Part of a small language model's weights: a variant of SOAP for these matrices.
Each number is 200 + 20 x the weight over its row's rms, rounded and kept within 0 to 999. Layers, rows and columns count from 0. The size before them is the row's rms in percent of the matrix's.

# down: layer 13 MLP down (transposed), 192x64, rms 0.242, rows 51-67, columns 0-63
# gate: layer 13 MLP gate, 192x64, rms 0.24, rows 52-67, columns 0-63
# up: layer 13 MLP up, 192x64, rms 0.26, rows 52-67, columns 0-63
down51,092,203,194,187,243,187,206,151,206,186,242,186,177,196,170,209,170,190,210,225,232,206,213,205,195,218,188,218,198,211,174,197,194,224,182,198,199,188,225,192,203,164,191,227,169,209,228,176,213,221,204,221,177,222,220,191,224,210,184,190,191,199,227,200,245
gate52,111,197,213,176,208,197,236,186,158,164,217,201,192,210,173,226,218,159,179,190,220,187,210,193,189,208,200,214,177,227,218,212,187,184,215,195,197,209,194,162,196,195,183,224,150,184,181,196,170,187,178,206,209,174,186,189,173,211,189,174,199,171,205,221,168
up52,101,199,175,195,199,221,231,191,196,217,193,176,172,202,245,194,187,233,193,176,213,204,240,179,204,198,206,206,169,199,180,171,198,174,224,205,196,182,189,190,190,184,204,178,211,217,191,222,257,166,224,194,221,176,190,179,207,181,169,180,221,214,224,200,184
down52,101,194,199,197,201,220,173,198,158,163,167,224,205,268,191,178,174,238,210,183,204,210,204,192,184,196,189,198,210,196,200,225,197,188,187,218,196,189,171,212,169,200,189,182,236,192,210,232,190,186,206,183,201,194,214,197,213,241,197,165,211,185,219,199,187
gate53,109,186,178,211,177,199,181,183,214,223,197,175,218,184,196,175,190,173,188,222,214,211,203,165,197,161,229,222,188,217,220,168,208,226,205,211,192,198,227,206,206,208,173,210,188,246,174,225,201,217,246,199,186,225,215,214,178,208,223,232,184,189,224,188,212
up53,107,190,198,207,195,207,209,171,190,233,225,193,193,190,153,140,209,184,227,193,208,214,204,185,177,203,218,202,188,201,191,162,167,202,224,209,209,213,201,199,197,200,167,190,197,203,204,191,187,228,206,150,155,220,216,202,212,218,192,233,188,188,170,198,214
down53,115,202,230,224,204,222,182,199,207,211,197,201,203,189,209,191,188,185,189,182,216,167,219,189,213,188,217,198,198,232,228,169,213,216,217,207,190,199,216,199,250,206,163,210,183,227,173,217,184,206,232,197,192,233,195,207,202,229,211,210,139,219,196,163,221
gate54,114,213,194,198,185,250,216,158,193,159,245,189,194,168,191,198,210,189,183,181,206,182,187,217,180,225,205,218,185,195,163,177,206,183,197,220,166,215,213,196,208,206,171,187,211,214,178,202,172,226,191,204,198,216,211,227,184,189,242,212,170,199,193,194,204
up54,120,221,181,190,199,198,183,223,204,215,214,179,208,194,199,240,231,205,186,205,206,204,170,160,205,212,217,201,232,193,176,210,204,204,196,216,202,236,194,205,187,211,212,145,155,184,197,174,166,175,223,230,213,205,181,203,171,199,181,210,191,214,211,185,161
down54,114,199,164,234,220,195,224,175,193,183,186,187,193,224,186,204,208,180,197,172,188,219,204,201,190,222,197,194,194,179,176,176,252,223,174,216,221,185,213,182,169,174,214,221,220,212,209,259,204,225,209,214,203,218,213,172,191,191,217,219,194,196,198,176,225
gate55,109,179,180,176,182,166,166,163,175,223,195,220,186,213,173,188,204,194,212,217,194,203,193,219,153,230,214,202,213,207,232,185,229,190,216,172,177,197,200,183,210,197,186,214,210,197,187,189,183,184,221,202,166,149,226,199,207,191,193,198,174,182,229,218,189
up55,103,206,219,240,226,238,238,208,195,200,172,198,173,234,183,195,196,195,193,175,193,218,174,224,233,207,191,207,228,187,204,206,187,216,165,209,193,183,223,172,215,197,221,172,187,202,195,203,165,199,182,206,187,216,214,183,160,231,222,161,202,211,206,188,201
down55,098,187,200,182,215,186,180,215,206,204,194,232,169,223,233,215,228,169,198,205,183,206,204,182,175,222,204,190,224,223,223,204,181,223,207,181,220,194,191,222,211,182,171,225,223,179,194,238,203,200,176,195,204,188,203,218,216,214,201,204,136,214,229,225,171
gate56,094,174,208,183,205,202,213,193,241,230,227,208,195,204,199,197,190,200,208,210,173,198,204,221,201,191,222,244,185,179,228,248,179,177,199,203,211,176,212,229,185,189,208,188,202,195,220,191,195,213,208,249,200,188,192,149,188,217,173,217,230,218,224,226,202
up56,094,207,153,216,202,225,214,230,202,212,186,193,157,187,206,235,222,175,221,178,232,222,192,203,180,175,196,202,195,233,176,183,207,218,211,172,170,179,202,175,196,206,209,212,201,194,185,194,238,179,203,201,194,218,175,220,239,220,177,193,221,220,207,186,188
down56,091,222,204,232,228,217,225,211,190,223,182,170,186,230,197,216,189,225,191,203,195,225,180,203,181,217,182,155,179,222,172,161,225,165,183,198,170,183,200,181,195,195,197,215,189,224,181,204,208,187,206,216,175,208,196,217,214,188,182,231,207,162,224,176,201
gate57,105,189,192,183,202,175,195,198,189,214,203,193,189,167,192,178,229,227,233,210,227,194,195,250,186,184,212,226,203,169,218,192,177,200,199,186,214,185,189,219,176,173,183,218,194,188,170,152,188,253,183,224,207,217,169,197,207,191,185,192,198,209,221,213,221
up57,103,184,211,220,202,200,180,237,233,184,232,185,194,224,217,181,208,173,244,183,219,212,171,204,191,234,233,172,200,189,200,211,198,168,245,181,210,161,197,210,221,207,224,173,192,220,211,212,204,210,199,214,200,214,183,185,186,193,198,203,218,193,181,213,161
down57,108,196,192,224,181,211,227,213,211,192,195,186,209,191,236,198,225,179,222,206,202,223,193,195,197,198,209,195,215,190,196,215,208,173,222,218,191,228,216,209,192,238,195,227,215,160,225,249,171,206,225,148,159,187,220,213,172,220,188,198,204,229,203,204,209
gate58,099,202,237,197,221,197,183,200,172,174,179,216,199,212,229,180,172,200,221,174,209,230,196,207,202,200,185,223,192,228,191,211,215,223,217,232,196,188,205,216,243,191,198,200,215,204,200,149,191,231,189,222,213,217,220,193,216,195,213,220,179,152,195,170,172
up58,104,153,166,202,228,194,230,220,214,218,207,186,187,218,187,179,215,213,202,255,196,170,193,228,203,213,220,189,233,182,193,208,232,204,154,218,230,203,192,188,183,222,204,219,212,179,216,221,183,188,218,215,179,178,183,190,180,206,216,199,195,210,205,188,224
down58,098,196,183,186,176,213,153,235,184,142,182,200,221,182,223,201,205,196,204,236,228,182,212,220,200,201,211,193,223,173,173,193,193,214,202,220,188,156,177,190,199,185,223,184,234,208,206,204,184,225,193,182,187,174,212,217,233,221,193,202,185,190,185,194,190
gate59,112,176,211,197,147,219,207,203,213,147,198,205,216,170,184,209,200,189,200,197,167,209,193,207,187,219,239,212,190,255,220,202,209,201,177,225,193,198,183,163,204,195,213,227,154,192,186,195,244,208,215,200,229,216,200,205,202,198,197,201,190,205,191,210,208
up59,103,206,133,181,172,187,191,171,203,217,235,191,186,211,170,197,191,213,206,209,243,181,196,200,180,201,220,198,218,210,191,214,228,188,205,193,205,231,204,202,187,200,163,193,176,202,210,199,207,174,195,196,211,144,179,207,165,184,209,208,212,198,164,208,197
down59,101,223,231,213,210,155,212,207,190,187,201,233,204,190,219,214,178,220,202,189,195,203,222,205,212,172,174,193,201,194,190,198,179,197,194,185,199,176,223,216,211,211,185,205,215,240,199,186,202,184,182,151,183,214,230,218,242,208,169,177,234,175,233,201,177
gate60,103,207,233,193,178,165,173,184,176,202,230,225,185,224,221,187,207,191,221,233,186,218,194,208,185,172,238,199,159,229,218,183,205,213,209,221,197,225,190,193,158,210,199,188,211,183,191,220,216,243,190,178,209,184,171,205,196,207,218,180,201,198,166,191,199
up60,089,173,185,215,245,198,208,206,190,176,207,194,237,200,200,208,222,195,203,198,191,270,191,230,206,197,191,171,218,206,190,196,212,231,211,148,226,226,180,219,213,195,192,222,171,209,201,202,235,177,194,210,230,201,173,208,196,194,199,196,222,210,192,190,205
down60,095,213,174,215,196,209,182,191,223,242,198,181,257,188,174,193,180,175,192,194,211,200,187,174,226,218,196,196,209,179,192,189,216,160,197,195,205,170,191,197,191,194,179,192,194,205,164,170,194,192,198,238,192,195,181,174,210,189,224,201,257,221,218,204,203
gate61,102,192,186,150,176,203,201,178,192,226,172,187,234,199,237,184,195,187,229,187,192,217,230,167,170,196,170,202,217,178,218,184,214,192,211,206,200,195,200,206,210,222,212,184,174,189,201,182,214,207,221,206,183,217,184,181,222,163,183,232,192,170,175,164,201
up61,113,192,182,223,205,191,199,200,157,221,173,203,217,189,225,176,169,215,162,217,237,192,206,180,206,225,193,221,185,177,198,196,206,202,183,165,212,174,207,187,192,218,210,167,204,216,191,207,188,202,190,200,146,186,236,184,166,162,177,192,198,207,181,205,211
down61,110,225,203,230,201,172,184,206,180,219,207,173,170,193,212,202,232,216,222,184,177,217,181,198,201,200,185,195,187,177,186,222,211,211,241,203,206,192,160,161,184,182,184,201,182,204,200,203,214,235,170,206,168,209,158,174,166,168,223,215,198,208,210,190,195
gate62,118,237,157,213,190,228,219,182,199,219,214,210,221,180,162,207,208,181,192,200,226,193,205,209,201,223,218,169,213,186,230,214,214,217,184,221,178,189,199,208,198,210,179,171,215,209,228,200,184,241,213,210,196,197,191,205,163,191,199,223,189,184,142,173,193
up62,121,198,204,213,224,209,178,232,234,174,186,219,212,211,225,220,193,159,218,185,234,223,172,201,159,186,178,242,186,176,171,207,198,219,183,202,196,210,203,199,219,190,190,223,186,189,205,168,233,205,209,215,220,216,173,195,227,192,219,229,206,192,218,181,214
down62,108,186,169,234,210,190,176,171,162,174,198,179,174,215,205,191,239,198,218,197,194,196,206,193,214,167,200,213,215,192,224,204,227,205,183,170,197,206,208,208,197,212,192,173,205,165,164,222,228,217,205,225,167,198,202,198,208,165,194,176,165,184,170,192,181
gate63,097,198,214,201,223,214,232,217,211,197,211,230,216,156,220,192,190,179,240,190,192,215,228,202,198,174,181,189,205,237,211,201,183,194,189,172,227,207,210,213,212,201,196,178,189,192,205,208,207,243,191,195,210,232,162,185,211,188,182,204,184,176,164,160,234
up63,095,164,176,191,176,200,190,173,214,182,204,219,177,210,202,196,157,179,195,193,175,169,213,231,199,253,233,191,175,195,186,186,188,216,190,215,208,219,197,210,217,168,240,212,220,234,170,189,190,212,201,190,168,215,180,213,184,174,213,210,207,209,191,216,204
down63,099,191,203,180,189,215,208,202,201,186,241,173,217,156,203,205,188,174,176,203,211,207,213,188,204,200,196,199,226,199,194,187,254,263,212,183,204,221,197,194,229,204,224,214,181,196,192,233,206,197,184,186,198,181,207,191,162,190,203,228,168,185,167,198,186
gate64,094,229,210,202,191,198,189,186,212,230,210,194,208,139,197,204,203,237,166,181,223,200,189,201,175,181,167,205,199,207,202,196,220,184,223,213,223,217,227,156,188,203,182,193,198,186,177,184,201,234,167,182,157,200,178,209,200,198,198,212,216,159,198,211,207
up64,101,240,181,173,211,200,191,183,193,197,241,204,219,200,187,181,202,213,212,201,216,167,184,227,201,217,230,247,206,194,172,254,201,196,211,194,173,203,200,202,215,233,224,212,207,186,208,206,169,185,190,204,196,170,189,239,204,233,217,220,190,211,226,206,205
down64,088,168,180,189,202,197,198,224,197,210,164,207,235,213,197,234,240,186,217,185,179,185,212,151,200,206,194,174,185,229,249,198,227,187,205,203,221,216,205,200,199,172,184,194,207,214,222,200,199,165,201,220,179,183,174,195,196,197,184,180,183,205,232,171,182
gate65,101,187,177,197,230,216,211,241,216,196,195,215,193,186,215,227,215,196,180,192,192,231,242,183,162,212,218,184,184,220,214,219,165,203,183,186,199,245,197,218,209,227,176,210,204,187,194,199,177,193,223,222,168,164,195,202,214,176,162,188,213,191,200,216,179
up65,093,218,195,203,221,207,179,203,226,184,177,199,213,222,182,203,198,203,192,206,184,207,193,176,205,185,205,226,209,214,179,171,227,185,207,224,184,178,167,209,193,263,221,207,191,165,194,213,188,224,189,198,191,217,221,190,202,212,199,199,226,158,226,222,142
down65,098,202,202,189,203,193,218,238,200,198,189,218,161,145,190,206,241,196,212,165,186,230,215,207,208,204,198,204,180,168,221,189,207,236,225,170,207,217,201,190,223,189,199,193,188,199,218,199,209,189,222,204,186,199,161,181,232,198,172,214,184,174,222,230,176
gate66,093,189,223,201,150,190,202,222,215,160,216,217,238,193,188,215,235,186,176,178,234,200,225,196,221,191,201,191,212,191,209,199,220,177,214,197,186,228,203,182,186,177,205,214,165,220,203,185,199,200,184,176,192,219,176,173,215,155,184,188,218,216,238,209,192
up66,089,216,164,226,153,169,203,174,158,198,175,200,219,202,205,218,174,232,207,221,223,191,186,219,229,195,199,209,221,202,238,192,202,234,198,191,192,177,199,201,216,206,211,172,186,181,205,188,194,176,200,224,164,174,211,192,188,198,198,239,214,183,177,193,188
down66,095,198,186,179,227,196,204,234,224,196,211,214,175,182,204,227,202,168,216,179,198,244,242,180,175,205,182,191,220,187,192,194,209,168,190,213,183,199,166,178,193,198,196,220,213,206,191,213,194,207,197,132,176,197,186,205,195,164,203,199,232,198,215,218,206
gate67,097,225,205,208,216,189,173,186,168,215,180,189,190,202,203,199,204,174,195,213,196,202,174,176,188,185,192,206,198,178,216,182,203,222,190,231,182,184,168,189,205,236,231,173,209,196,200,199,191,238,210,251,199,171,183,231,175,175,187,194,217,148,185,176,183
up67,112,223,243,201,182,237,215,161,206,194,200,199,227,179,170,183,199,210,195,199,197,162,198,219,219,182,195,228,171,187,193,223,208,236,174,196,181,183,203,197,173,182,177,195,211,219,226,194,187,200,198,161,171,220,191,182,214,208,228,173,212,232,209,201,182
down67,116,190,191,184,189,158,207,230,217,242,217,159,187,183,206,166,195,184,203,215,236,214,170,206,206,208,203,163,203,178,169,179,177,185,211,188,177,212,218,195,177,207,178,185,178,206,187,172,191,220,165,213,194,190,205,191,203,230,226,195,237,202,219,192,206